config = dict(
    num_hidden_layers=16,
    head_dim=128,
    norm_eps=1e-05,
    bias='all',
    init_std_o=0.00259,
    beta1=0.95,
    beta2=0.99,
    warmup_steps=200,
    schedule='wsd',
    final_lr_fraction=0.05,
)
Each number is 128 + 32 x the weight over its row's rms, rounded and kept within 0 to 255. Layers, rows and columns count from 0. Numbers have three digits each. The size before them is the row's rms in percent of the matrix's.

# up: layer 7 MLP up, 1024x256, rms 0.0898, rows 840-939, columns 192-255
# down: layer 7 MLP down (transposed), 1024x256, rms 0.0852, rows 840-939, columns 192-255
up840 090:087130137082132112115150181122131096114163116133151190132105142169098161226143053138150085105116166164168104117093115086135165155140134183124122198139179085189103141133150135119140123161162111
down840 096:119122154132125111202157167085093095164128110119101094129100124114176217147133162142176066161179102110144142177123122122146112154090121169141134167115088124088087091076090093157116153150112064
up841 109:152132056153155110157111070134174100096140125133062130136106156148120098127083126155117144084155070074141155101148117128141190116116186175098099100124113198127122129122137110117163117078112126
down841 099:187158047144153112138135093118125094095146134150101099161131144162123156113112147140197103100140085157135113090116096174151097150098137070108147081135154110138122156082140105136115101136137117
up842 104:149117088148148136162092139110143156103156173177204183127106106091132144158048099118161192115085111097144112106158141122087187152088124163161152162112168151122137091149154125104144125088082088
down842 103:110125132153116120168113116110155111068138143125138120113150146135123127126113105063148149107204201100107132153095120110167177146111147098188102165130136158181104120119140191145152130085161053
up843 099:090117104087169150168145101111152119144165192084116167125192125049093116116147127130051089069150063160093101138181100136177122114121201171142137120079086151169108075131124106148143150087111108
down843 097:152165144135135111149159072135157121163176096112154100134178121131141076135142141143063156101125170130095123136103078099120100120116092119103183065118139075177198086113116087074147156117134091
up844 104:156130126115190130088120140141096200126121120105140064153134114162145107143150097114133130144071098131109043103113160109114164191073150093109121076076124114100124162151115129128151114152094132
down844 106:132107126141098132137125110152078118149119105175084098112107131171132136144197153099147121101144089181106157185080155089111131116106169186193143155113084100164093152094133090152085114154138093
up845 095:145130138126125120090173081077067112202055106085152115157139140173186168154091121088161096124177156087064137143226131127140181117133082086147012102168094098126163196120098145129151158101120134
down845 101:131148078112173091126147192089169121146142073181164079120136116146097136195139208127102163143131065178175096069099157098152148152122128074134090117136092190160175190140160142177105141114100129
up846 097:165085217124080126119124123140110139111058165143152101132164136164173156134125114173143085166103161144151174175080106132112138111095119155118163166094166128172105149109136079132095116113114159
down846 101:151119167122126071120124113117165080154141066082139120107133122163128151118171072163151142075138097151088136131136080151135166098128134149141124160132122126142132148111136109131084153136157195
up847 109:159107154141128100095185133103084152156118122110177080079136099191137145179090115119089122081104124125140085061121168113113124143142112106141103123128158119177150074101163101171170143139095122
down847 112:105109182147132130080115148085152210097097154172153141123108117115096095193105099112203133111178131131151081093137164157177232105122110136142161154075106132100173187143127127173136086154123133
up848 102:133117095139099182097113157163059139089095186125123165116103193101144147129131138111131140120163094158120109155179141085063131081174125105112068162085096092116186133104128122082174172178112123
down848 103:082183110084105142110134160180062141137094135114135163141147095142139114084169081097141111109142099144096082112127182158158110152079140094124160071191110122141125170066137093195162168184117147
up849 096:060137144084095122080174130127110175112131099106135124053110173131175148095124079115145150100143136169123132124134140179192133093103113176112150123183127190119145104082115125118096067103119145
down849 099:144101105162089163154123149130136131118122159104143094142150164092148127141108153098119135139140102130126090126053101102107152184137068096117125078079096097152128115099139095131138126167088117
up850 113:100097129165137120142121093150089141116080136063146144113159160083127128072115143107129181115150064130134100103097121110079105120131183124101122069077141125118091083082133109151155114085189157
down850 109:149070085120091107140184152092129195158096118173120125114117146169111112158148142097141097141108154130119091173192130152110159119085138109147205178163056156124116160088185121099151052127149187
up851 091:129109095166127170131194176142152138146146135108133132145085149094132089119175151115114148106125128096090111121130145153125115167086125128092119119137091215132174141119147172196098086136163086
down851 093:147141080124083127111163103144147055166124100156140147125114117119139124088124097094122131159103158190160118136148085147155113121171156141114158108125085120132111122087101075118143099097104110
up852 117:164149119153110080111135184105103207162063144133114164074126094090219108168168186103175180124108182140139137104123104114097109235160162185137135092100091164106122117122137083138098157128118117
down852 092:048113169104158140150126102080074116053167153097166136186118195143169123096042174093130093121134126157152154127113143134128119083142101129142126152198131120115115168146174174143087097078151120
up853 108:102158163068106136117034186071131111105146087112100127074121109108140132145081144164169092121108111131133129040150157173119143150151129126102207118077193117081098150125142164164109138104173124
down853 106:102229136120080125132129144126104139143134187142108164104150104085181134161099153141115193175138183132163094188142095116124116103076097128193093141090149106112162105129105100162188118160179114
up854 109:133111142067103170117159126079090116116119111179115160135178077058118153132056100115139132103192119129145132107134167094143103112148121140160083152097138080168151132121093103134102085095118104
down854 103:095116139107154159123114155180104077237104095133133087135093171142146083164145099118114163139119087162074179136101077065136118135085129156147125171177144120179153150136093155122125177158109175
up855 096:057162123167157074137204152109141125099112132162162145108125118102137143168106127153100080113152108161131126204100129142117126097103216136079069092091143113120131087214163128122171117132140192
down855 099:140132098150121049171209136097110123160108128137139113136207122129109082100183151186158130110135144085085101141122098121161107091081134134154131102117102156144153147118126141099179137170114059
up856 091:187106187117178106187113146158095132192102125113080132140135195104111124131094111100180152161127161167138183152181139118176166133165150155082150145140159155101103136169109138143102139054141101
down856 100:106169162129139140113164184142117150175135145080149158105132051129143095138131121146180087133117141102064153149140138126141134204124185115126170141092083147114143130099145071093159128128149140
up857 099:092174095216059185154139120189111124119127109112154104143090116128119145128104117154169171157123125143144112151128123143157189101079094178107080098099122122144121151131077148083101170166068072
down857 101:179165195107149140102155076177152133098095107202102142122151061125066200093111145162128099121099165106126151124136093086134127141179135130078117148139168111142151125148128141108194152088184155
up858 103:082083151199142162059127153152127174070111137080177103157176144112123144169134106120164141139091072071137122099070111178115104106144137086115108167070088148127090142078106114185153085147086157
down858 103:131152101112120091137130089101164141130111111098108142142162106155139111188132150097148128107137084131124151064123147094107127116061073153043080119160082149106208111145101082140160131157122101
up859 095:188125142170160229113146111176073139100122086128151191130129127126112154144128141135122148147135119074099104144052150127127203129172146116120083148153125138137173152135104095073111133076183147
down859 092:072101123086099100149077155066143125097163106106073079090084121132177083187137117088167144097097139161182213112123132095119046145157150124142137137163103072120115110125158117129119078141095104
up860 107:204139116103128132113150166163137158174087146155202117143116159109169098143069150164119109096110127131123113133162076131130160136074159096095107167123104081130088162123105104170153153167090149
down860 097:119187090114115075148087125145155081117152153124133145115080116156148141091123118131113145114166119129123111159147119139182070187146129100135154122120118098152111140135137080114086136167063131
up861 109:135144145134141152177113136171127167110057130119139096025143124113110097118085142118133146111160118119074166135084156176173134119125129122096127121096097157171141126201036086114159136099174124
down861 106:121121118169165123140197192156095183097090198120177157153147126112122197109162065095126118092124100143150182152104153100112107113082105154131153137165100109093108097140072101152157135086129119
up862 108:095123134050157096058086131095136105201143106123103114096044102136157128170111119083103126129128128109091158176099153129096120209169122162118094122067107151094169086200113086060151154161083112
down862 099:087138094148092062153086139163101142115115110098170146133175147106132135074125152142190136110091156159076113079140095108139116119158122106114125095148195073149106129114144120186083105103118142
up863 113:039094105163105104148098079169151095120110117192051091192120160118093113163133129099121175096151129116118149148095126123158077040091198190109103116141121173137151141105120130148114137118158121
down863 103:093132091117129122117176111133178152144140132127120116131110072172121120128143169149133120086130156071093089238118094127138089156112153113131128109161146116115061138099114145100152153137181136
up864 100:189125106142136122143146129116128108121060189080104166137174105129109097177099128069189124109149157200141185109145164175130136188164149057113113118107198151111112140176104082112100158159196116
down864 100:098141157125150138178101169119134192201150132101155108148120167138165174134135169149111147103162152189152145104116093073143112126156152129121198145095109055137136097123172147162104099199115139
up865 094:167129147086179147091145090146174094161157106118071110117113112131168126203071129118157158106170103123182166219203142114131201108085112086163115144146173145123162079087105176127089133193138093
down865 104:066105134170140123146138118116139083160149090115202068146109123142106117109119180128132126139147164112115134069080150047117101099181072149141131134122123180120147202107121113141151103127144139
up866 098:076152135137118101127135113171115099126126096103147127187113148110153154120028097156119147115179153164108144153076086043189104107076121173087108148156109101112152157166046101130142181116133096
down866 094:215087098143100177132135125115102127150133128117153157111092125107192172103132138111100124112123137145175047147144110132156121085156127110073151144105060160104093166095103138169142117148120104
up867 099:102113141122101098167126112084130153135149092114071112148143120174150101160138168118097163160069150151166115176130152118099164139073148131146146083150129130167115157117149140106130158153121085
down867 099:117101136197119157154163178139178067124154162156105137128155109088168127092195080078105184146149114160107132128177139142189141131153147144209147154120091123176063083100127160104138146111125175
up868 107:172152149150093083125163070129084110115120146144098075218145148120141109140114109147094078132140078142098149178114128073072114143143130166108102181105112122116091090165065127132207098068139188
down868 103:142127107103169116144099166142116093136107206073150105144145114068072116132118172144096128177119209123103134146172117089090172093133109170166109155111106154110111054169149143167140177065127129
up869 092:154090119123136140163139114074095108137102080116102104132083130092118129093159129129131093190057137100100115126090153170136118154120120166169136089140095135165067153112116142115022083084151144
down869 098:131085080113159146142118083156146161137046130190143098109141074093151123142102118056187117143101136079164165148076176173087131160106106185096128086115146140199127154148132170096132134145101193
up870 099:137108105128091135162170130123185133170163097136115133140124161114153151129105160162093128122125092140122193149109093151157146084146087153145114112147154083112111198133091130097131119152118160
down870 102:118235108136161058131151111129137105154131134090136127168118116156160117083132090119141176197102135177094132154120110155142140160181152132134134120177104182150097146103140138141098135141083099
up871 100:091139134109138103130084103082191049097102085157165095114132138135107065161140138118109134128090115101161113180135110208119092181132121161159171107145131160159078102139146083135139197170125137
down871 099:178081120123132131127109110155200126093088159097097130146113105096099160144110088119140122124122118134159176099144155163138168106168124073065153136136132066143170091048145110136115117137110114
up872 098:191120135130032105171147110152076141122089094109128163130138135140103061144153113117091110060085104071176087124035146186063145111154126100111169116116156110080124148182130155126122103139106162
down872 098:123111126091100182134170168099110157116074110164158097152105179160165098102121112178145090112080153175104132152097108120119094098143143132168138114165123109121106161132178185180094150143140115
up873 093:161122074152134126167132108129110092138111123184158119182137087204133108172050124138121117163110095142066126182172092105076128181102103153124129110150153145076086104166109162104147166053133144
down873 095:143080109130165083127090109088191133073119172114109126110118138120094112116099101100122098125145169126130056121134083121099133139099105113205055074069112111147156186100136126135094087081176138
up874 118:117106141135102101084138083141119118178109158137141075141101142146102051202182132110135206119145088106121125126149106102117130139149112146091147124135187144153129128139117125132175135102123080
down874 100:079154147161121201156122177098133133155091117161150086113108093130180126146057124187171156209125138176118123201131153116135101149114144114142152157176120106159149156171082129111131098131111122
up875 094:076165102142206079138090113164161146111077097093144132103125082095139107105120155108169139116082085116176138141150150088152179169136084117102151182131153178148111135127089057092161091104080120
down875 101:155067144154134151123127139160190096111173163131113154122151166174126097157176104057141126105129095140153116114207128118103117138116108144124054128092128112140100073120079102132056168071086098
up876 103:165109080148130105126140170083121136138158064131126156159109139091080134147180135113076129104055130149104164141176087148100091148115138144127073094134162090077094121140145171142131169129133108
down876 102:118117164105135153137150157119110156128157125078111154134118173127124126076093106147111068113094111164096103127162128144140184154120169077061128168138111139158165112086064086116111079069114100
up877 098:159083124084111118074125056102162191147141110104112180172143098139151134077165163126105090147152097115192097117107033082160116163146100100112167180095163161137071132073131088131087134131177102
down877 099:130129070171171118127175148124096127138147190099107124098100180115140164115141124133112152143134134123123142198126103145076164150098105124064153118113100070125167186139089158137195237109145105
up878 095:086123176223143127151139153096099120104054194143119167122118110120143103169115097133104147090096095093091074135143115143092090099122093149148138080152117213119105066073158116111150086134147160
down878 103:101111116063140108150089144131126122124174112117124133098216110134126078103128150178138096160139127137192105103110138093115120120128073107139127084140095150126182175116109155090129040113110046
up879 090:120144122212094180077075147134133131088144159185175115166142135134070201082128093171121096080113126136125105178144159141134091125140147148097148160126032174125142144106100137163164126195129122
down879 089:134116128114163112184138169153106162133126117102119116165116132138128037145162112124149082128127167190161071135135084123166201088175099146181170135116140217146117080176104174104153150134125157
up880 095:194125099150150168069128163091137041079144152091121171133109091108138136122145067158149134123161092158113118152099102057153079151109125178108159054083088113089189135102172173092186151184166155
down880 097:033056123101094165157121142136070072097172145159135104124102170111099095121163142102055125060103157132162087142134172137165092157184136141154096117088157163176103111087136137159092116179136109
up881 089:173166138154134143168174117175137119126108106138159191123117090132148131161090126129121122087159123127138106158143121079102125165139123120139188106092134144062078025177095027210145122132116109
down881 094:053096090103132163117141080171107098186178133128121130107121127107134120094133137141088115080128122094157139142147121146148089110152152150153154153127137132133094091099116107103144128127139155
up882 106:113185137127077103096102119134136177065114103105142143116086125167096120067115170132103170144079141133149170101133142138130085152146170156160084138092165111128115160110140085134082127165149084
down882 109:109072167127130128154122154120157111116097183116094118158105138110158056148079098119159124119123148110052121106089094116147097128181078091147130172065080101082150079136133110189108086176163104
up883 118:099155107138112142084131138158121114127176172117135071132185214091137121133120121106077144143134104122110195145136142100080165191119091155143115145138213154158129175201151086135164090157161181
down883 091:093154140115138180057144152158163126170165105164132086149140102108110065090136134181136114159134123180094154126165113070099123135146155092143173116148087135056093134139202091167161097127098147
up884 093:172121179145143110155117195041068124172152167122112071137162092108159172122137159073043165125138109113155147148113145082141188139103166142160134174103086082122175150109074136170160191144073161
down884 096:098160104090111151110135098126155078116113123118152125095089103122130092140136126164062099118110140099109192073110136181127082133109151083107138078115150126156205108125168114180147151086144078
up885 094:116135109134152048087122098080123096119166091190087135093163147156126201178092123073094150113077110116162219147136099129171069165153133093144142145102074127074151105117187095162147129078147149
down885 090:121093150089072208146072157075127177077162162122100152154108117086113078153166074093140123098108127100107131097205099142125162108123079138162155119147171139126121169117162134180120168183104141
up886 104:131128151182159083135159104124214115077126158131189140156123114141138143086090141096211147133103157123117115126100109135133167210138128114097094125174097163074096105121118150113150104100107124
down886 105:120067131105098116152162111084091077115119116131102103145079139105101141145154093140103172142128128145189125175128064064113193162119095128108109115157153132108113147129117128082114113116121126
up887 096:081141181117155142109058155146199161107111072123176122152154121156111139103172122090127120102149122200113084116135112091107133149133107162128091112161164138168145112093117120083149097079151101
down887 093:107120179101121115151104118161117116099157125142210062127060137174061061130104178127097147112165137131131152107150128126103109159087099136121046096180102115140137171162154132102180097091146129
up888 088:092157151169103121134107149165142116110085137103125143126122138102136142169086122113124119157167113166116116099123149146138126067170067165121196150137121127097143148077137134125118123109145107
down888 094:089117114199117116204131099105158095141138165104129101115157081098101099132125136217126138095190110115096130158138173108122159198134125164142151167233124085109102112173133092112120158167166145
up889 098:162096158087089087116077056108086166138095152082134146108087062097085133099159102146062153136105088108119137085099158142116140129111086167070068077127127154127125156093096087152170139144125148
down889 100:137095163116179167135090082108117174166121158172136185110140135146119174146070106167203124144138103123119164145114147083185175137089137154115140117052117124099181170134103076167165087118117192
up890 095:103207115155110090138120145132109134131136105118108162117091097063109094127056114120149131143159114158151139175094138197134141082124142173164146084138090144096125136100103090076084175084190143
down890 100:152147105086152171121135109103191098070176120137061095081138112123143196088069191115172158157140137132152176154076133132099143106132145138138110205150130131133102125079125146148072119090076184
up891 098:127127179199131195116145133140057191141145062154108141063136129159100165115065133099138167164140137156108179078154183137187118079153096107101108161139133121166147117119112132179170094117105077
down891 106:063127151117125186104110118177155142083148136126126179090147120123150122134127108077100112083127137158106148139078114141123154120148109106086168112115108164143113128105140140154130128190140130
up892 101:133112106115111210108140111141104135126152149109146156142172185099161121087148138100213120091097120132197095130178147184155047108113076115151137060115182084129112140161158119149112098173166095
down892 103:127083129052066124154087136143150090108126108107140143130135114153098146206076138145105112159135102138133126092072117132182117134169143138144118124114042146083101109077097165099126124112151146
up893 093:120165099169187156148087106082130159140148096125191118113168161154152152095071125128156122115204133165140129109066114092150182099116083102115093101140094131098128141154148136166150093158156126
down893 099:134134144130103140132170143164128115108095155143167121143074057128080101181099124084186118148076192167201105115148130141143165114148157170121116141109095135105149131143122112125129165102118116
up894 105:159084130103188104158125134150069128137198122139164103075127151179154147188137099138122165156122108141141085142127225141160138115173069101112121118139077111140136140083154181081167136118132137
down894 105:134101089153182142112147141141166124145124080110090121094101058170126174121176179113126106128203081116115096123131119141103127131083124174159073105130064088112120091087040132165116084135134180
up895 103:131112131149149142084169173144126170031128124108126100060112099143156153145116194172143115135207065126075101141092141136096164157144090097117115142147128132146086115120158142150148119041130131
down895 103:082195108178164168131096098102191157114178078141120137044138109164102149087118171133134171134110161160168101121092107151152136107162139109109127100129150116097153176153134120074126124119132067
up896 105:085164145148142191209129098125137120086076071108207133088126076168102141152142118170057131137134158137101130147127115116129123099126115113192120092126148125138146117206127095159122158094111142
down896 108:124104161075095128105176074160146092131134133159104121113110163129136117102102110130118149133162211109109136118127147104155164092080138156160158132061091143169174127140127124102148111093124171
up897 102:136119194118113158062145146101137113156134169109136114194114154114135131136154156138083119045151150131152107115139086184102111135112199105114151103111154108160137098115145073126090179128177153
down897 102:158120148117114079166104116143156092136118148150129067107166113125110058140175150109161116167175146122120163140088077093149139099137130121112190131069123070107125167168097147115123130106139141
up898 097:105150112129115117155099164124114132141139126096098171145114147184134154182162101142118161063065105116108098134099211126062092153126192162156127120167086137125183152179102073159135109164103136
down898 097:162128155103072128115122131162160140189157125151164093099151095123137095150097136139147111140089155084082188204123134135173092123170106160105089141179172126162129138135139138103166095119198109
up899 106:120113130148102123107108126164159144124181119123095128101168120119146111168122128129107181106143118156104096118135114178094116139146142147191112084109136090088157143140158114128131155030131130
down899 100:065088103115151092086152080152117085171158104152180098118158083149126142138108147126145215199117153129130141122097159105104096110174119109091127164133065135163159107143134072150115134084123142
up900 106:156042145167146176165129140081097097164092162114107055108118164124114124084088117091112157120097062124118069093147128063098137118141159109114163087173138148105107136147085056139129157120096175
down900 099:055159122131151083140147072132109084112134141120146103071146113127162126152103138102114139144062104087132059152105097114091157170179130119099079108135132191156098095127152092154072168174163130
up901 088:117135130105103127112137117112177120138090100073121125110120116152144165140076139094118155154149132144152170115129181156133150094171169155141095188106159150090108094177121120224133141147108132
down901 093:090138135107127109129105110144050144138145150144168125135147104110145100074102054142127060134164110097149142136126123063121084097162063164103165138163143128108107161120099137105130086161121113
up902 099:126132105100116146140127158102138072071188131087142189120157176131157143116138148122159160102175098074152137156137113157111163144147088103088133107126169128115077161190107123135102154118135118
down902 095:155175042133105177152184074177088133155113131156166142186150136179070099042116072115154166169108149062072108124132111144131142162123116108142077162147131093150136121101098107168096091184178142
up903 097:156129169111059105087107138124122129152127116137155153127127118109139127138150093073095170124145170104111100111100123123066140117150154119155073091097074144120110063102091136080167084106121180
down903 092:094155120065111155100130115142180075151162161104134138130103073186088113067052152170129170124142174133101137141099089109151150161132166114140163096121081091174134138151066106143133119097109084
up904 094:084094144107101100102140145110165158135082121191126124096115170115132096098085109101118228162114082124124069152152210151111105121172174155137180070107093159150163088151099096164085187158133127
down904 106:122143115149135108124127124126083145126112122118124158131081161124105166091121185160121081192136044151141159112126127130186079153141201107180132137151179141140124136130119146143113142136113074
up905 099:121093156165155227133107123117070124090153158118110126176156177127097149138088062104121114119108116110097162109142111144163122104093143135111102180155180116102184197145134082165114085129117110
down905 102:033094146148148108140215156175120138136175159082098165130180103158150134074145114153155114089115106123043174145155106075161135120055082132128152110178138102115140121118088164186102138138185154
up906 100:101116158139102142147164105114118101124144084130110087185124169075133107187078129119123189103144101075104142099094119178157036179132085124156138103107121139045108127078131194173193061135119183
down906 104:088084129139049131096116153161072152141137120117115162122122119179103164088117056153103125140150125134205095048025074135123165133145131157111118147116097114107162107169136136100116100090115095
up907 101:143098049097116138109142159175134131076099144117093104145129154114102133138151139072150197103152116192174101073121143152136146138189142142153088095132132128089082159199099131120175092118045155
down907 102:063143135137166152163147189090106115158133155139083142154166132123099153174136111133107094103132105089123160115132114129112069143135136177108101107135120098159187072099105133145121132120077142
up908 093:116137096174121144115170095062164152085106098148138131127073089097087136167162075086185161150109131192102106080096159121063138155148136159154152144056129094156143131111058160103092143140095164
down908 098:092108139140126167132184094100184098090212146073101150120171133138178134135185120085161150152140143126112140160134107101101150146120150087114134137104172103104077113085127220118038121122097218
up909 097:180163101098117131132124135167089120102087118106117115174104180155140147152156137163151090159171136121129148096145099129089115086117081146071105138078100111155110133151102123136118099123103140
down909 098:120121124112115116135134168148196132161167132092104174109094074075117135155185120090106098091096088126095153124166154131135112128171060100144144115099175114111105080140122143127166162126109163
up910 106:114190220139198146181117181148129174098141137153158059167092193112110166149122110116179109098140089128109128078063148074149114121094131155079146094126145148063144119117129117125170039174137165
down910 103:128071174091116120164150111159095109135151078116159084162100087109155112149111177122114094141131130074136111115163122138116135181084117224090113094155113035162127164118102205147146110125132067
up911 097:129129114145142078110143128122074154121118183136139174128141136098137115136137111104161204104167159152151136147063188146105039082076086059152183092135131125187088142094072125154125151108156154
down911 102:116133124155098136145152143053142132117081083180109131108135130113138145093102124147148095167149137227132125136101106073129113162120089093096115112155110141152162157169170182104022096126112145
up912 083:154136145138131109122087148111109151162135054086105159139140172066123103160135131148119133097088109080116065164175182122156186126135165119118189095126089118122065115091125169157050150135094111
down912 093:104122098149182097099133076099133120098061101130115158125091123064167165115126118142138105174104062137122155149163162126079006134085090131155120041162160106123183158099158152106136117109175176
up913 099:192152181118097065142170141096115108105117099116093115170124166102099172130118200198140136101119136146181107135074114116148135126149158137053181157107077169147120137077129118116121143146102134
down913 103:133099131074158162129096118206108182117134099063117077049134116118182105096172188111168133110158134176109194065127195121150110160068094053144086111119181137107072152101115119161128064121110081
up914 095:108121115158084097115081176152099134102073145123126090089210138091130096134113091136111160135233120199157098101085132161172167114097128114098131096193108084118105120091162086056090134186132101
down914 106:131093148170167128105132160130170099139145164195084163115153111207086108083178180114125085138117115136143146104142162130130075147159157087131136098119085163114179173072195124127118161165058131
up915 100:144143067137159128207107138179124145099064136078137101138110116085122104135158077137087173119164117111135104085156161147146125099111118109197069116162142134154145144146188084136113111121150089
down915 100:114197068092112083147145146123138087123100202136112182153096093133156154140148170146142143136068157139139168155120109090106168122145121049117089156176087159115085125093124078125141162100078090
up916 097:148106171173156147130096092148109094109110141149134144166102196115138161124126136145090162139193125103103094122106206173088155114124093105107107119133117154106122132105100124133114090169135095
down916 098:099190082115129067133099098142145123193128179157161172170100128145120168097119189131181084114078159077115079093108178185135108195117114148156113139067012094130159142109087151153145135137165144
up917 102:079141106144103166100175092136105060123087160143102143170093182173128113159132085132081164174090122113108090111113171130177186112106156169120104126103158117128138132188089123118138125176108122
down917 103:129127117165097066106131084113094155131117068150097071133101165146138210118146130157150104157166176130125165156169233084191119147121082158100129123093144130089100107089130131046174137114131122
up918 103:165125055151148082138099098117170121160155158149142107086142095173128124111151113163139198151089092137142020133086098095168114180115133171089178129104122136199124124047103159140123110103127058
down918 106:111212166098144142147175101099153119147119120117143125127130151105119089099095127124158088132114134130118121170138144073061149109087150075101133107121139090138117103109128061078101176114189162
up919 105:121175073152138088174118133111108087083142121091161098118132159098133096122136089061117120056119137166138047162134092173103168124126174173142147124164097188119051143140127187086170116105064200
down919 098:098088124126192121137146143169165155156153129182114131131127141052146101168117108141186138150124123076074110173143110084132123096118174126168134131167126158168150077152101081168062123163117144
up920 097:069122160136162096162113180118139121109106111151103099151157171094093110152136095111119162121124138122135137140152153195135182121172154078096122119171166115094199104132140113159103181118171121
down920 097:103080056089067147106119179116091111135110153127109080152131132141147160102129137058129108075077138164154189158118174171143075103112148085101187065192134125123135124129112137098133117140166174
up921 091:097150114076117085150159142105120118090114176085125074135146121082145125130123130098131158098121149114124081142176151139069114071148104177134149141146124115126100165098169165133097148056078160
down921 095:139113135116113108162185137199133126132164102142157113096083171158048065122148126096100136142075148153089104140190193130154110192144131174117175091168184150125115115159089121155162147116179104
up922 098:095147113151108070125133135122122141096118109077068135197157106117121115134171159108121157061146117129154141167092154110093102115157128138181116145060135113157073112165174208114130130135132140
down922 112:141134128124151078154094134102087102182063102112148160142113145145171135121118189108110170114204061144187136131130109100073113122160130204126119128111160133124131124074107142137127173150137137
up923 102:179112062181159134075065160092123133114172144110150168187126083121153137129097140122097115085108051112045125143147120051135055144146152120072136128152129175083165117132087125127127126136113174
down923 094:106064117110108137129146088163135108207087118170144153181163099118135089162083156171113150128116147141191155071165138136080191108142102113108131174122069130132123124121160157127105070181100124
up924 086:137156120118170137122128086082095138168119135134097103151161126156137144132147099118134117094092156101179152158157180092152092144118115127129142108142119167095158138118130166123103086094070119
down924 094:159072153137166121094100127147160152120158113147176126119123115152116101107167127199091080084161114218086098146118089099129141112133170133151116154155115169145152143082078113120178106133100153
up925 105:215123153088169122111088132113108156135049113143148163103122098133098084089176140132124128106095092135103147121138090134100131048159050093087165124087119159140064120199108143067155153191114075
down925 102:125099139135130118083099105145142100133141096127089147113139057064139157192102165164114160151085156090139151142118150112122135144088212089109148156154142142034192068121107102176118133074147084
up926 102:149102101116184119180199114163145127161099075085076120138175097122142165155141099173141135162166155156129148140106092089125093155098077118141133123130116205128086110097122091089172128144211142
down926 110:125132158122081074125108134149044134089144116146165139136116130146149100174094130121167117127084129189134129159133105173089161119152153065085112158167113135133108169103105116088173148103086143
up927 100:168150131164166148167079181145087145141101142107133065049141109117141178134063095118141131121079175147077163073122138140118106118112129155131136135140185162114144150084112128056141096159124150
down927 106:141122166083144095088148185121109103176152135111070117082138172105139117177166167087138140119111140059137129097129148156183135099133157045084133151136109113147128122185135156104140162123125122
up928 101:120166118158051161161178186138111078129100144098172120194174119103123142137136094144197185148108125121150154068089103182168114156105131167103180083201150105116097067166093126143124135111108141
down928 101:139059159109163107189128131117134135112040170100128094113161133114122149148107144154147150157111122096099094100184114157118085216106092168105162137150176163130119157116099163095149167108141175
up929 103:112125036156174120092160139112147136179122144064072120140170078150154125153146138118080143170188086133136083147073141054147176164098130124182083132139141116095100074136105131151135109095125167
down929 094:200091176122115154131122135081082108120118183175138099134147122125120052152187098073142166096098132046125142128143103147091138116089106131081159140100115147190106131099149160189083098120108121
up930 097:180132151120111128206062146129049138151153176133162098217172143132141134206162081190094126145148102130059091149119129142053158121091089147124131113079094176114161154118123139169113119122180159
down930 102:157122132189094077166109088124123153166134009160121142188143180128136135159130122150162096114143115130133145151123108145173124169206179135177115148088141121132169133118155141165127158116119164
up931 105:092098098141133149120100107160148129150161171079133144122079113102127130175111118100090203111181135118127110119159148153143118091149191138115118096129119133182035110154108089123102106169134185
down931 093:127118151120122073094136107099131102100087139148116178183097123116128083137163089121117085067134200059132102159150127134149110180188110065106130143087108141125108128071151187176140136100128102
up932 101:149160112121160114093156152136140069088160127128127104133137138129149048150178071126104073131162090145161180163109130117159134102171107141076139070133129128148132166180152046105107141158069150
down932 103:117135129115118096143124222102085107147030165112102117097121133153120085073145079122158164160156155156162178121146082103066124180098151160128107169140119143095108168133107116165112168148120161
up933 100:121096143160125095152060154120098120137092118086099102128163150094135169105112129123121118122165079146107127101139107110165101115105190110149124084097118113117135143140118141155152138082113169
down933 096:126163125179107130152085134126116066112128136139108131133096163172148146160164081130124120119121107138124098111116023103137138166104165129137157112079166111160073121089134114155147158145139148
up934 108:144116097104071132075143113093128174070082132097105158105126098154068121168157145060128141134215129112135119121145095073116124171090153133167109126156120155141130117131133163108108115116117110
down934 106:086125131107152087114030127112161080107157137100138143115173096116120164132146124141172140127123105116099127169200173121130147120145170102114131118160095046074108144127148126107109097180084113
up935 100:144202157104135148199072096153127131182141128138097217112098152149177170170113112097105094122145091124170159099149122134125106093066211114112107171121123132117125114100121113074159144128079082
down935 094:115114121103147130113103142144114130169112102130069109086162157155133081170154146113194075165075079139105080095115155150072092133095127100090121113120102116116113129090120114113097065159115163
up936 105:133195078130162131194123155145122031055162170107130134093063126111109116085154150109159144118219166094131127136099117150174089100107182152138133118094073209134147119125115162114116135079118142
down936 095:096117107092141147111131153118127175179135108082186075175148109127129078148109158177117120122107139115134163132161083048132102149142097190115109129115142097173112102171138126128150124135094073
up937 087:089123105153083132135056148135103087098172099118108163150149128132186110144151112083095187142171146136166127132117087106077190110137131145104154152103097097137143127094135105180141125119139124
down937 100:121099099110139091152063119180111162093111153138144136067067093119121097141131165112128145139087079153124138154143159115180134167197150112099102180109113117081157114134112115158147146189135117
up938 102:180150117100141071181144168140074118162088114156134141164151232111117147130073079141099112162129099088127107166165133152095138127125129079127105169090126097092115146144104089195099155142122138
down938 092:072163164081154091132151143111115145197152146144109084112102092130088187068141177105173111125068199092096122153099121113164094114114166125120104133139141093139110131140106090121100115122125134
up939 098:139197110072156166050111174094186147154199128098144049084086185119146160107194103105106136117095159128108091081078130139093162197160134118122159131138136126102142104136118090102127126163109115
down939 096:129143092101175147144109117157148146146062131125125132092143102105105081124149150108138097115093055065102112133153133113062148115172181118187121165119160139126128134108131108114144121135161161